Weights of a small transformer language model.
Architecture: LayerNorm before each block, learned positions, no biases in attention or MLP, untied embeddings, capped logits.
Training: a variant of SOAP for these matrices, 3315 steps.
Each number is 500 + 50 x the weight over its row's rms, rounded and kept within 0 to 999. Layers, rows and columns count from 0. Numbers have three digits each. The size before them is the row's rms in percent of the matrix's.

# layer 3 MLP down (transposed), 384x96, rms 0.217, rows 313-346, columns 0-95
028:591468471494535489489510481523422502479504405492596482512464535533471463471444523489524346469488454545466485553565469517580550453573592532490457469534575358428509500487494498437522553401478517555467534477483523445447460576447503565446507552468458451436458498466382537458461481565569463505
113:449497527514521449490505509476474520443487378553505531420564367574528400548554498516384508544517435491478528578528457524536456520518513550471441584446458511512483455619529455551545489435566527474542507435430449507565459433495517565556440539498525478537427477515502563477610546559530453534
126:636534499475408505471597614479428436481430549513551479441464524565478566508430473510495496482527497514551411484551455433461566420558526472480543504512459504469414569552542470476433449447518503530480396464466478493477423570529549514463516459537487521419499466529627420443533452516468528525
078:514530578489402523549469451494515493509412533554442505606536593519547480486479582499489511504517515482471572488518432471600492492599428510477538509518469477419491472483537592521371637585451469441444443560522604515502513532486463507542517475482510483448361493540470534488456506552465479515
056:531479521508449466496393501613519460476453512488555457449502502503492586433469488423436488426412512486510426442462569502599565560401572538509433607468552484490561455450523468497497497406533459555450472512471549545502497481458558432419534482488411589424490516460579463488456469549527517547
075:507528371518521525423500494516471497514461439462403464449541542446583548541473506511506534481560462414465502486490462457581440494441557513514540507409467550413536478547442445524515438600598520448538612515450515485528531555504554500463497495526600478453438559535457416511488566499477607417
102:610456475428484449483488563496516511426464510577584478593575429516561553410513442543518527478599571449508551514428455549443449510485482545528533447404525597512580425502455510465483484529511463467503488474502501445518472485503508370574623501461498487520536462490499482485471399589526484474
071:564486534438446496526508405558471510500488427435524588487482551525606506515506558411404461488434509492507367475469505487465494532495486535555550549526503527441471417520564551511508582530545468583496558539512456400512534506540389460437470499457502544405477608498511447413496464552515426534
109:500530403492497422495457516513487509498532510474518477467550400446496497468532423571520553560455494561456561455470463410398560493511528539515520512495391570438584483552459506459566472426533580445495429397573388522489464483482440547526455461553440563488551553545580404511520545513542500466
125:560576326467598562529460569517554551516481509509519568576447478519505523506530409456577540497451575432553492515458457562502511556476451492541563585436500549534418501528498528475467446479599452458495585455447541506454513571541566495525500528523487570432465480500477470526598562467441511482
083:485521489550503496518510599558431403515498460420444442493495514510403440499510397518555470534468589435538461485551561637494485551356398533461429474558473532447570538527513438578500488491492468426575467482552547531457473489566520513478520461473485416516517475489559432526553504541498484557
098:670473581521450464509473485406490537602449571459510464351514576564558537487572525436506491524511483440420471543493449487461467549514493514540429527543493505472476452493533487566492486533450558456466501399431634415517491483566494530436460501538521522456442511458553518473508480520510462539
116:422530495486542555515432494512472539477482455582529517568389567501523428400421526488501500541521490468438514467461471455521495433469501466496440534527426478510541460461463556516488546514459484568434574496373576525486482423512399489457393452407440488445498413476506549537491427458523539619
092:489472585451392541456503522509545560500573444439618487594402426496510481536608616524585513385532571477507542525466497506528466499446499460483466467513517539451591493488526426479516467590464556523483527427493452461408551542487549494598556476463562518528531517475513491512454498514559545464
140:482533550504521508500487423484419532494456450551497426445489507506520512445488544500463518566484497457536460516576531525532496650504536545403539653590440510604493417468534438519463468524507495565407504539514478503522509492509533540602408476538535432511467543514548505538511471426460389407
114:582460531444460533510528455466481482457513402520526381522429552523571456479469362506466544474506572352563533516519575517492474538498522519419478454474510514392490430454435511445564429497488574506437422529575537532486473424493451502486536517484553543539512456454499532628519498536485524506
104:490509511390496451462525457479488510508573476484575493541415502506437491491510549402416499425476558475505534524403516400548550554486590436436416540468413505464522501489533544491512421562503507586472540539497545473535531505484533514592553483527436518529629510485425537435404391455530518486
056:530467510479501439519575594411421527420565497536460483434543483484398456502509543563466585469583457549493531489546554517453466427534446512496547555475576459469535505518435492444465409499513569476557441453496542629531541456541547500472541441496536553575423532513461513476484471537458361548
099:481523591554478466513622544489478440533469524433489473545532432520448544492482550387452498486468491607462500483515527620525513503495352500597436445443492525450478534540562399447552521524561519482460516491559431475402525453564480513521407487457536466509549554443499509505441529564527516553
112:644538486467501468539536509551592505474539508451533546492482585597493498505455616484606502501455520388552423523561480504387487492526560498485478538469510491563413567570504461547542489519463514578520516465420477473487604558504431538564515441444419586523443525500544457524516522517513521515
072:486510512497483595486430539557495497495491483535511557485436471563621453500480549552503540419518491428525464490394544436473490489461497431507526571603488517440522539477449534515362507487413537637586582493515494417559498477451478483475550531501536570534456451494520490569513474486552405583
206:531467383509534593508427513543409471443535463550442529586544467482504526555415513555556527520498482564531555457432488480501521523543394465450523503460467481527552530469409529491464422463581524499518476526492406553448459503370543447513485605453545542470512555551499419454498595535533572489
096:557511672438537567449524452449502527499435464456440541525492486502466505505566499478538431477499469360472519535486458535499517489419441468606514387486478548510480492450556542511427475493402558634564553552512506491577484511449498476553538526535516530547546454509542503500559582524455535553
114:486499513509487462521441461452448564447539487528494475517504463516493548444448485461539599411481511440476421550557443395580473482627512518452492432480416461506514425437536561508462475522488487510433502576439419490516450490467528480474461495531498535588519534674570590563485558452552549518
101:530468467395512450444495404516479462579440510502491463456505574535485522568516513422594541510419483352542528497569499535556429431520520478520480472503503597518443430536481397499459480453479463600530420557400501564500440479587469482407523542461500544486525562452565540501512501501527505467
085:452456618439434528476520482483461449547531486486485473622492426560466484475493559583430529472550434447484544438532434411462580521494456501500442402472448479451486436536511517425407542503520520491520509471403460448445451531432573540432524498541494554509506556518596426470531477560508607499
102:476430464463542527426516501493538452514421460524451592466538507507416599490485464573469452563487528515567487507566503579429544508439462398442504486544430529489489418414536475537448409568500455456480559560518461569576481502474592506460540526515464515573523494535491470518386581486499531378
071:474446552546501588549495476471520471494546489519399584531420571488540549508569525425494475480421486499576454517493496613522451488444515558503487546440458470532554461512549572467600438507562472510430617515560554573487495461445529486509489508576514489390538511513663460548507558521502479498
105:454438463525471538442419419513499444440460453442542528550480496557544528577511518449419479516553476607549542458498549406461545588479457503585513433535587537552528516549515560479515429444507538467441527453554498409461538497515553522627537539541539477468584535531433453532493534512554576588
067:652502548457495585502544519436473504490558459436498465507468501524501457536496575380500499499476478485470505570508527514366504414450480469465551558501566445449566568556497595513541495450446576520488411458441459568575572448531500520476548502465552562416542467508539531531433445555562486516
123:565429516591549603532554552562486474498519486485456526578445505447538482574483414539554517568500560425594491611528440449532507536518457482483539543465432479533445461564496529436489447486476454456452495537509491486458514566441578468509431531481533465591527497474532547442679481441489543492
093:569592479442491531488538477518515595423559482576476549551491528535488429457495517488475518498451406436535478518532592483608448487476464513485533462597520530519461555571551385406548482550511480543487533483460425448522397525447494506429476540437480486510379475539408475435538461465462429473
115:348514489459487520534621577523461444497510552528466463542476490502396454537482549435556397493490516551532385434379556506543468448537493463496548558506562534500457494435510598506584556606479558499522583474533548535486534522560500526527467447533490541486568489475448442494484508455519553470
040:551377538522499505503471440416497517564515435532494532444428563572523484621464497452428503462465418487458459384447433502526507402453538570490541451512499465467441554520472535445518536393438534474503489416487495529490486533335512464531533441507512473490500604444544489474518547485493475533
# layer 3 MLP up, 384x96, rms 0.23, rows 314-347, columns 0-95
126:508524529479513589477443486537527497520550571453487497617461575424450597419444479530622502443484619462520497443468545471410522558439501526465530376537516531521565590406492537473493471563521484518490536548523488431487508549522513483472576456552413533519502489380511499516469447446495535471
116:444450413476588523466461371495548566454479496503423506508478480472544470530556489471527428501507525497440534574473474486546378584495490561494544388516518524558505425427408469585523548581466444512523596555518478506476518463544406471477469563502518521497549534476404581586470552453504495488
079:500526572487642513522569475480400502400522541512548454445501544431504547505549486499538561435509417537531431475491549531435495463451472468534461570401515471478515409446567430526595472408572496543520559597508422554476499465500495453513552460528523478546520596446524493537528445495580476445
054:422439549442506472526512526489497507495543520512532483425513471677436541498621481586404471486617431521448488454583484544522493508528549484474487529372474497523501532543469532541485431552444582530443516524525474497471499418507543509465497589525518470469549477502613495423539479510432571487
055:484502476495546443534567476455485414555509492497576589421494495449511544480536544546544581443521453536455545494473493486459487424494383533541633514475394497508500490512544588523445562352498472518394473480540424458498528439522431445454430483499519503545560508533426479570519565547533535512
116:377484586517552561581526444451461526512515505454435524379424514436511485581526546475472506566450416471472468463561533524521457410493470471419519525585428449471426543565543509540502457495501508516497562536497438498518532514455512627450376517570507524485515556450500524549534570431497521561
072:488519431467516481520440555539536576422584466531518439483479464465452463552509517584566485498600490452559585468492429490551441484486502514472478442490462529524595545557451435447525458447438517398484452489463493509497450485475531574550521477496404485562618370445514507542490546444524626473
072:492560484477489485513568559417435521555427554526576530555562414464495530489440561520549523471514547513473460543501439476403424502568427500428474461544547510508497466540451520572457466477564605455468461459505366497487554447411526514452476589473571527492414523440437536531542525572587504457
127:496510620499453417524501496470476420566529502541541398511580526495468522444394564577456591551570459637505508488539528489452510481572550531429531434567440474517515462481540516515568554462466550527496455521519409498485486442493528485584525513498494444594598524526525484449490500567562551576
087:505592597586452423476590518503505487570533473508562492507528429421415493418432456487543420484499576493568520550452582505566457591410346486517478527484546517521509467546469443533498565530459462483483448485537540486520459551486512497478528568412422479485481452585468515520552542536531434508
094:507355494478522456578494560593493516544552506561446481509567458523470463556488453582451462526508489517455539441550508491534513523466452512381561527545462446421414538450482537476439483419565513495589479474503424519426475488644564518469534582508448501475445547424468596488470476494499494548
104:603504510527424423475569503505493520502457483394491508467597498518433545601566475464508457450498410429514453493521494448493429520475441454521532476386513471450455438525524440482565388441521506458606448511553429484512519491444537529541556574535528469493435561527510449428470469523528423401
088:488468407476552456643462523540523423508449552560479572395556494563518501506492417477505531503545485462469476438509450492521498487575527469526528566482469443545423550501492560522514522505415453564543516497520543537563493322530488463504424547572522559506577489593441559499492521507489411553
125:415525471429523591444450572453462530500495577464435412528504507556545589487492488438423477584482506549546410526535513508479499567536502540460525512527508425595554461498473479484425379477451501492502530502546507528514609407523497524497463550507647528509518518461575420419543488474549475449
126:468540490503462487485473487535509513537453600451517662489543399474420517518542593492488450491449436618432480439454417493443556459508483459598498565515498532560480554568522449530478512561561514499574533459438471492495509585519548484538488473478445443437461522554460431364484537460478477504
102:471526574467504603494506529481419522461434603465479498493423458483425583522591486530484548547460425493516425608529520514514519495521414555449533558494530399513565517447524466518420521376492428460549410548526435546478469514534505396559439452529505547532446527418496495521493551544529484542
053:502508540430573454438542508540551443527502480542538565603496496414530564554447492540517432475446538509488454525455445413449536461453490614467404450553492610458522471594489534435421477444579533557546538580525478538538551583557530487471470458535512562485418443558492490569561523509522474463
124:542458385491484554577433508577550530394513521552488480525471468499562462543527507554514490495474498384519514476510429457571523404485587499366520506563496508571534484494569503564393483473363523518550479568481531490575496487495469513453528514583478579453476431560539477489522514464414459506
108:452425485570500535611444547510495539441482487536443456560473467517387575532531439533490543469491556529590485527568501453473462493449597476466498544405513445558510475495534498551495388458375599491500471470468541613457504415532462516485508515435440533524512448491592501517544544442453564475
058:469399587464618467499511504576551505512454534575445504486411566561420532517528535542526442501557512510524576453529480449495555538413494483532487603561559482514564436409508542539524433488506567535495494567469543584534513514455509567454509512466482511483490470479627537493506507426555387416
159:503507412459527534537542499408416474499551514592466497445570448437531524476498548586547633556545504600492497499474494440439402406583466527420501481516499476562537488547480506510489516505508430449466501611490408507508511447424544458471514424520450544574470524530509494519549579492587463434
117:443489382493550414486413460550544465475509531547547450536541465512535490430401510477516474467480556650566511522462587537587522536597555467423499522496491462469576497458422520463595511484529446423450440445452534548425458505532486509528462504429486538430445564525523493469484433556530518449
136:500458557520500502505526589540565383564456517491518497494498461441489509476506535498472383549478507512526520405392561576438497521406461449557528501495500493491473496550532446507531462530511617508600544412558534500475541446528460616482532559533502508451532474418483430423406373518499511497
100:524542482626499485465447567483556503451519452526516494551541454397468508469483482574385459493552456591514405483436493440479569507514484489541500507518514446478529449512554591513510488515563506463458486488592484493499606530434568419583455432482527450489446477631427434399481522436507501500
089:515525356525503456477562479531518489475478518603526498453486580495530551502484467429558536520485562455537442516422505470473469464562515500497436576542598499508535484408506510578450413385510527569487493602490529494569457519519422446513470461521382498442451469572460498514494614529489407474
084:534478502452508493505498524479521515481491490599441520532586448519506533455528449549552592448522536547460443501505528509450456509500655410460526597611516477513482457474469483453423440603481486443514535426514508501527444455492638518445564485456482580584488456600540489452438501453473562456
073:498589609439500530469508483444565426535455557407538470458489496519465496425470511526541418592596490577502608509534562501383552550530418521616550475550491519535479490472445477488505508551483534534523447511422441543432523480505590497553520454430457447519513525549412542502449444550509467490
118:590489466496563424551573535515521486577534486553487454460552466410480504439533489479585432507531510416441534600539519557464419479499520458574526541526476483481487503442542491550536519578483435534489515552442530545500464500476474465330482401452489514524455488522636545481482434545468423427
070:437467423554485458476479414556474546468523517540506552482574419485497544440463422514480548472549540528522502448482517478680506569559536551456475512565523506525502528495428368456493528550561419444473514496537556477397447579481509453573506498497470387561553528492466497535563575454499530533
126:467543549432518459524567551478528469499541523470576566473498482611425529528498487518440492479534468511516459600587444468501423494494514422499509565551516495537494349458544559546578435577468446443548508556515404455528461431397538492487604502440472523521427511445596542540470484488541478518
083:455520483518506410508457494509553385513412502614503439481501553474478433492536475465463502527562548474456482507514465552464530489524503447546420536414476453496490459507504529586474451483457510508423431460454459606509595461533558556595465443588629536471499486633557501475574466470514534458
120:609469472595559485486494448453557559527450461570490472558410505489507499603515428545526461492508517412507561486588505408529517481469493461527510420520459503453439419544522396553473459471491537518545514465499455392515464489474407458481540586518480425544538443629541548460485545493492447434
039:496550497528553558431513545501499509375516504539488532613565475438539536470458511428497558424467562492622531601484504487530444542544474468431405482446545605477508451537474490495431481474554504534506540644474558520455497525587494485422550547505558547521460480607545541531504438518477505487
097:486530484515471486504446414552570485514491528409503413497491508564473504496629542539514443565533437513562393566547413511518451488471424518506462581528442515506531533464439539478491413410427529483476466594458570442655503514545553523548414498521547453468468480487472491460515505530445436565